Weights of a small transformer language model.
Training: a variant of Muon for these matrices, 263M tokens.
Each number is 128 + 24 x the weight over its row's rms, rounded and kept within 0 to 255. Layers, rows and columns count from 0. Numbers have three digits each. The size before them is the row's rms in percent of the matrix's.

# layer 10 MLP gate, 704x256, rms 0.085, rows 434-442, columns 0-255
099:142054092118126092131117069114134113135150143104112112130125147087119144127094135057146175149135153142137125096122194126126091127129134156139129109114158156102124106144123116143118128125095116103146138150140128098134135117109101141131104099129172116107174128101153167145167142108146123134118105120156122154151136200106122104107135126146122153116144116162096144150099146117118136120143158136096137129121176140134123097151141134115113124068131137151101135176114145134120130110104096118158115124147146166124114130143107095140155152119116144138126116138112137122139099154147127131166183137102154132107119116126146082110115115122111138116090168138096101133133103151119150147122157105133113109135119155122107109174147108179157112042105083095127139089076117158123056134117123
096:149120167132132117104077126145084171136135114124124179159127141142072102073152152122125148110073165182130118120137151100119107132109124166104146119114126148150120142140117128100121096158147116134127136110106130086068111125132129138109110129126145132099128206188129085088144099150097092144135129107157104093099132136115097123156155135124129082109122143120101121093166100130146153143125160132107146111175128132157139097128105111107114121105164152109110077147166110137144113110131119121128124147154138153137133099148136129108127135145103133120139162129103114136128129124132153116116154113116096139116137084092125133125108067079139106081101141123145149136164128101080093129131150087148153124142069136128156094092112117109149148126101108163164124093070136133127126143150124
086:152154114137121082098132094122133076124127097191130144147091086139136107075155167203108128150135147141136098119125105125138134152093106082176124160128153144118118147142122155162096094131155149139120113125122144127106107098123131090124159098150148102148108131151112101137141171120191130091156101123098136107141155147095149138128099147117152105149145122146108145164140164106066140103112080126124160129144126108108109144149133142139111073105168142152126157155121141096091123104137142133146115143141089102127104156123161147125097106080103167152125154122121117133138096133131167128106129123121173110112114122082107178138139161144131133104133134112113131122113141133112072161125144112122150119118100161139148165121093123157169151110110116149143160109139136130105109097107172
104:171138124105132109110127147092080124139140111126166111105157161161142087132103085114093091145134144150136070129138122120156152128128089164125153172163118072104132142140116119133134127139123122136148121108129101064120117127073149154127119088151115136100123155120132135088117099117156128138125129133147161150169114112161162091087103155154088109118133133151104164166097123158159105158149128140157132116138122084115161105122120108134164159128139144110139086167129136133119096105131146092156112147138142116085136133140198134127182113128119116129164146154160129115154137140151153085151179122130106132138094112130126127091113126098105098108109151150136122091100128121070156155106087129091142136136147110130152178160119149149120101074102099123133152122145105117145129117126146
102:150118130127095137159152124144124144135144131112182062133111120124112135127137108115081067109083103114072142111156131098112128138145111154134125109079166138127136095115113100114163124128101146142106114144088156124127114148110118055161111155143149122155147101117089151164153099101131153122142166180140116106105116189139122141127174132180146138090121145105153130137170061121116113124153143147148124136140141109121124131169139147155115083128189113111109131178170154124150123139108163082146125121121121138146124131124120124144130150140107126183142106131137185152116148194106156111156156138110100121122115092127125113131130126127148139144153136139139129166112143133100138161162107178128130113102122164162104113157115112146107135124149155128136090108132111133149130131104102
098:131120168146139126098129138145134118119126089130099142104124107165079162112119165108163151104120147134151124139128092119160123108138149076132095116184126107152147151145095091110128122127141122097145112147170099137129118106132094171116124071123089155108130127109125077116077123164197127107158108101124159158102160169072140111118137132153178134097133101111117117111138121101096162080124129112132146101135147121071111138113098098139111109127144094091080088126157117172150146132100150098127139138116141136157127164108117120096148140099100138101117095140142137146126130127140114137131178161123130148128090111158157136125132132148133130137175112092177109122109113157112136108102150117116131141148129164132111133155119171111117092083121123108175160099153126151096120144126159
089:101150070124135118104123139119162095140124119076153141096124138151104087089117153163116101172118128112113161115123173112115150116133101117117155132131129154140181145149149130119133139164136120129114123137133145124131104132131112176131080131163158155112146129108135102110154118126127150096097098139134130138123150083130126096094132141137178100119134101171116155153108116150121105143168142076140109097103167138129119113131087116107080118125172131122147116122148131111158129095159120113073139093096127073158151135184161138114109136133152118087119097139144152082123135147079112120160131171089109135125149093107137133118112101111145154110130096129158135101113186107092135141139176142127102150172158189133142107117142137148113150133163120144119142126111130092117165162119079
103:122140147096156131174139095138099136158115113156090137135171136141090108109130170116125132112187099085110167136125109116112176108148114160115134144128131172113131100126094143127129127153126138168144145072149131101109108176140087111152108144065164132081170135127143112118092172109112122118141154135182096161126114161145112092101111134143122147122090090113144144155124127134117101143114124149148140107141116144133145129122052164129113163183110110149095109096094133107191153117124153119153128131122147090137135122133171077125150119130145164149124110122152110158127144153094133083107093092132118137147146130150164133123159116152145124110141107100171156150141142109139144113157113126136123113094122103116135124137129102170127135120159156158130125145079152139121133163151149
094:076119125161123167146095138133149139114139131131144128125165106169145164115113100151110124093124108180111097087135121127144099086142146173159133125109122142135127130135088160143145100139116157116134124126143138111133155128090089117119143161094136111121116152129105093132102118101156078142098131143136103137175106175135143142123141132150113164114150119119145144144138153128107126102147137139089119104197123086148148118104166137141096137146128120166162169062143134131178101104120122124123070137123116135113129145119145130138123135178140108129113097118074110125122107115140152126126125137114123119124159116149093093123111153112160150141098108129113143119102151142148149106096180103133152135144130167145164121137092145149137142115136123133054164099093174182164095118186091
# layer 10 MLP up, 704x256, rms 0.0889, rows 434-442, columns 0-255
101:136181134145133119112101162145111103089160151153140172139110091106114132138151101101101095146125170178128119116122104104126121136163125129098108147082122126139132178103092112143106093135104130120130152118152160147158166079118162133134121139129121105102131137163142132117136135104144119149130090087132155106101132189171176128167115138179125133122081112139124152088187155103172123152131123076075143114125135156164126111157134122116138107145141107111138104090136125093156118120086135106119125120124154132164097150155088081133151075138170142121121151126130131180125150112128113169140146150164132084188140118125098129140083154152140142136136140136147131150143120141124107112148097109082098151119069129122094120113110137111131152120134114136113130149125087126122144120139144
095:141118110106134140125142098140145122147116140130129151084087133095119111172102123072168134138177136167108145118150134155142121133114097121136137164140097133156167094155100128112080149135127121140125105119113103116105072120184139133173131108114137124122111125126108110130108088196140105166130123144127183136149141136121076162110143113099113121132127126088151127132119141135101113143125110134104147113084102145062175163135128135122168185124153098137142117142106161142115130112145147111138133133156168137156112126146132141168063130159096107116137125127081080140124107152128123131079133136135121160156118158114154129152131141114182099151103133138178079166129167150092152090137106137089138130105132125127102125159137155107156111127110116099121169148100105102146154133120125
091:121119139149109117066130130124102141191113175140116119124067120159105122108142137119097114132158103068101098136130140124151177147137136155162094107130131095141063079114121131130071088171144118109145150149146156097143120109076115150115161159131126127155174132143172138117160184131127178136132130136134110144114117170144138141149138114130121095111150167090127113118140164135104109152161136138112146166124167109145140087147100150112100123118116140113118129156134154147179155140142090121154135153111124141110143145134130080167133182164142097120127128153139128116104100140131078122128122108127101136150175154122133136138105085131116138174125127127117169158147073115122163109133156143132131099135110117143106119140121133134152103106124141100132120157157165138149136126117082
102:175103148088149166104166126140092134108106132123152107125108139128136108128115145118179126147100120115165122117120103129150139150153091086097136138145174110142122128136143106059153087086137129143126117101095141120142168116126156113150143105095169154179163104129133181137098138118155097150097148137116105110144136077130146141129121106129141118161130106128126106114088125092130128088120145149108099109149128118124116107146096105100099089093140122135124133098118151121114165114145113127161133107161122131093119141155151100103080128134142153130150137157171119123109071141112044192101110108136099144107044117093106101144114112123131105145107142094146141141148108106132141130121111131155145127138157147081135129112104110136127096136083129138096178120128124121122103119112148
103:116155139110152181108114089134143146143149111102105122143134119133088103141138158115091125097163121079158119158113166116149086146138135118071127137082129176073117110075151124154136127126131147165149116131140141124119111085122160126119133114123149103140124122135139141112096102107115183136108130110106143139154117147120112117134117148141158090159161138121126135152115106147113101148140126138108093158130127129093125121145125159134120121169125092120125169107112157086104116089101118130155136113177148119084151172118133154159084102098108101145116081096123136135155152135140102150161123130145096106136087099081101163115144134138182136186124100137120122148136163147119117166089096162158139125142170124140134118070154113096137129132118150174166125114077151125121133084138107
102:111108140131177104117094137171158139129115102120163112125143141100132112149150119178152146078137156099185145131132139191096168120132137102139105118099136123114134133112128082112128124118102157164101116135159131136094085156137158163136106136116148139091143127113137115148101130121156129140160137148117098169122164127115121075127175126083157122136142116097138118125119120095118122136111130125163144128098133122164086119151136111104148125056121118106121119118114125118146144151136133136107156122118138127149169117109113057101137120129117164161135088123138158113124141116090134137105170139133122118112105141159124138112108168175135147095154154116139163086108074127129106192152122144136146159117140118175141102153104151151091145077076112141088121117086099137098108115115159
083:115104130145113158157124153181132133100126149156150153158099108158119115119111127163153128149141149160151144133143083125136100112168115160123069134124142108092118107096124086109092119097161135135117110089120089138128142117165115153122124115100133125152157095145127135146098151135155143171114132116126157086123109128121132106144120111174109127110111127141146151116138106131129161120132101103085108142175105155149092121109100114124133142107144147127116129114085102153100140205087127124137175136107161134126101138138092139111108132101155105121204156111135080139159147181115115119153107103100107138078128124077135140152160142104102103180128117126076138077117129136135102169078152100155108103127138133135116131100141171086118122127119153163099141134124131140157136109100133
102:139120175117085185106125110101120148163145112143154141150135166117114153138135117141126112103111144146119087173124167143168115113137134111116119090132131166099144183205109145133128129163113108096139156150079127179130121125153155118115105162155149159107176131115085067129112126161106116101104127131145087150109124148146074141059137116105134119089121134106148127115147146103166169092093112089139163121126147126130132055124104152117121145130107143149124116130137103131140108116131141127115125117110156122184088149127132129125144143120129147147123160156109134140093123140135130098112159180141152128124140174124132132142139131086156137135145167132138136108136053099157125142160091142165109114143121144137131134126152153152150132105153168161100139125103122142141119141132136
091:147114130077145116110112137135115108136153187132130150116105118132128129150107127134152150164110144104189079111119145135116115130145152110131092167126109155125152122166159109083145089150107110171126123137145110140137132092088170118133112147163096180126150159103152144100114137144117128121136149097132132141137144135129115108115108100147121125105167081109155120147104112118151163106145100163108114118132140161136133151101146130168165115096130117150137108184155099167140167078113128111128148145145123121106136132145133084132143131117135141187144161101138155106107137136169112133124166134125133132102116119087155121142124152129145108120175079134163183113119104114118113113116140191151131153136096139146160151168084106135191112121161191144166118172121116110123153098127142
# layer 10 MLP down (transposed), 704x256, rms 0.0485, rows 434-441, columns 0-255
098:107158099119144100156155117093158085132124145141096160110098105066129145105140142097118112090129131119115111165146106121120113112144151110153116106097174163085134168112080106133115140127149106113135085124140110147147133179143134154161151128130115157145066110139118129128128147148109127108109137098142140131118134163151158149098100143139138147102156119132132162127124151101127157152128126090104135121124112117108138103137122142162112131161130112158105107100083128114103141096146103074156121169179176113134115124144058159127114165139116137101122136124068085150134127122129141124145145203126115090153152117118132130093113089169120084142127140141166169160111134099166104137084145154133124124176127119144091114154093110105157125106100139100101137135128121123112166119145133
101:128138174141108085112147110110133151113095149094137113161159152152118118164120165178143146158083124138121153102078114134103126143135104155114095074148145121140078131148142127112091108170106122107143153116147151097157137113084102111147122119144115091161132122115103120163129103103070089090128135141104125139105141111139133097134138110151159127114164141138111152129126101100143101162146151104108101101153117147138104129147138133097126128162154112118137111145126103132108154096143177077122164171120110107119124173147142081140129143109156091106129136099124164118110130111135147140095111111148072190082120098112080167106090106086134161129108105144132128111132152100116147120130155128150147131141115065142144107132065142118151116141171112113141150125105121136110110136113156
096:138141104164130128107144144138179106100159171196132122143094153135135136165121141133141154106184179111165108117118074154094110143145076113141159137132144104118099136167121118159130125121113127116114146118089151132141144123127124127099103069134138135170100096141113111124166090094101125119155116128123112137127137140111148164145131122090162110122155106130139131119134138082112142104140096125132141111118107089127153128121184127126035097093090136125142168118138130144122150099109166120161127134141106143102114135118117102147159111133074127119129151158128134146126143153167157166093118186135158116127106117089109152114153172120128129152148098096183101143129170137116098127144129093117116145121139162116153122105111142115178136088133158140141146115133149142088107112137125
105:121106083123129126113118158131114134119160086121131160114114143148177112111136127126141136106116127118138095157107144140107162169160142106096128122100141125091136139135147099145134093138121110123145113164082106163138117129110122098130123099126180124094159111167156138139093120100108124176090141181113131166201095135105143118086157137148091161126090117131119145119094149107092105118144143138113119188106153154161148122155117106137095116115117108133126108085142111144103140130113127097138115088178141130105138154144117106136105133082114130073144141148175109134145142151125144143153125123181126141103128140152103119120134137106163141132192105115135121114113140129147132106099159136058062141165161078075132118152137130133124144108150126111104110143163106093136099121139125
103:138122134133111150120120128136160131112121083168133119123129121126127111162129138135113127106177147126138119136118085127164115084110144159111167136089116161098128125130133137120072139132117132172148150128192113095139112156109192131117124167103133135154139091117111150128118105097155167128122149171109180105128111142123150123123122116093143085180153161125149129131137116131089126140157126148074172134123129083110122120149147137118117115119121169109095122125139120144149127164121121137143108105158098139086140123164164097134141144073130119143127075130105138099119133194124106111131121102118126134148073125102104147105162083115156150161144118137146093111142099125114146173098080166113174153117202117101111126106103128125157158073143140138136135124083144127122120119134111
100:130146109117120108093137121125151158121092129159048103159113104140112136106127130141114151144136099093134159126106145131148133126136122119117128161124159105159124141139077114103100095130152127130117132114166115114162092074095140109106136070142125089140142134152138072099155133106168101107118133138138098170134149142108128129127141142149118172123103098099127119126130127134112143134107110088136095152169109156094080108138156106099115118133098133114115179095099135139137090154106074122149144119161162182136167159099106139117163151122094187128150111126099058131091157113160148090178131105129115125133130134118135104095106122176150115146112105115162131133119166136108160156129118152119117113155117151132093138090133159120140115125113098144124104144141130173083111141119123
084:145175105138127122151114080088129087175116174179152116131123155140128124120100114131116116110162079096150189123137126100125117158135143134152155141106133164145146130136179112090187141094085156143106130133133101110106129113130114097141155100129120160082173098126125133086138131117062143095110098105139132129127157118157118117116147127134133130159157142149127141128136139101125108155102110142122149109146115133107116076128129180148166154133125126138123125106139149121151122113128129134169090120114148121128128111119154104093154095135103151125127149113152147091138159154128142157116139169126134112130112110159128126143126155108082113106142147160143194135101079148084162124146119137142127103123116114140112143131128145195137130087131124132144086131126127178162144145054177
104:127154139153125135125087181121108104132138143119106125148072163148162119163166115114116148140112116143125135166084141124132113145101147072098125142142141135119114113134137111114138060088124096097115100162117138124104111076132123145087132127106137112146151122121136088080121107127161104123146186117136138139163125152166107162105129131067112160112123177110154139123133152089124098115080100103153163121109123123117180108133135142173127166162106137141141103132149123098097148183113152127145141154157100110121111120097172129092127121123126119100134101116077126123152157140121128103104122138126130089154158145149104134084112161143166133153112113120129155123124116146107131123110112130119074134084115150115122123093159139149144133111080151098093134162177135139167106131134085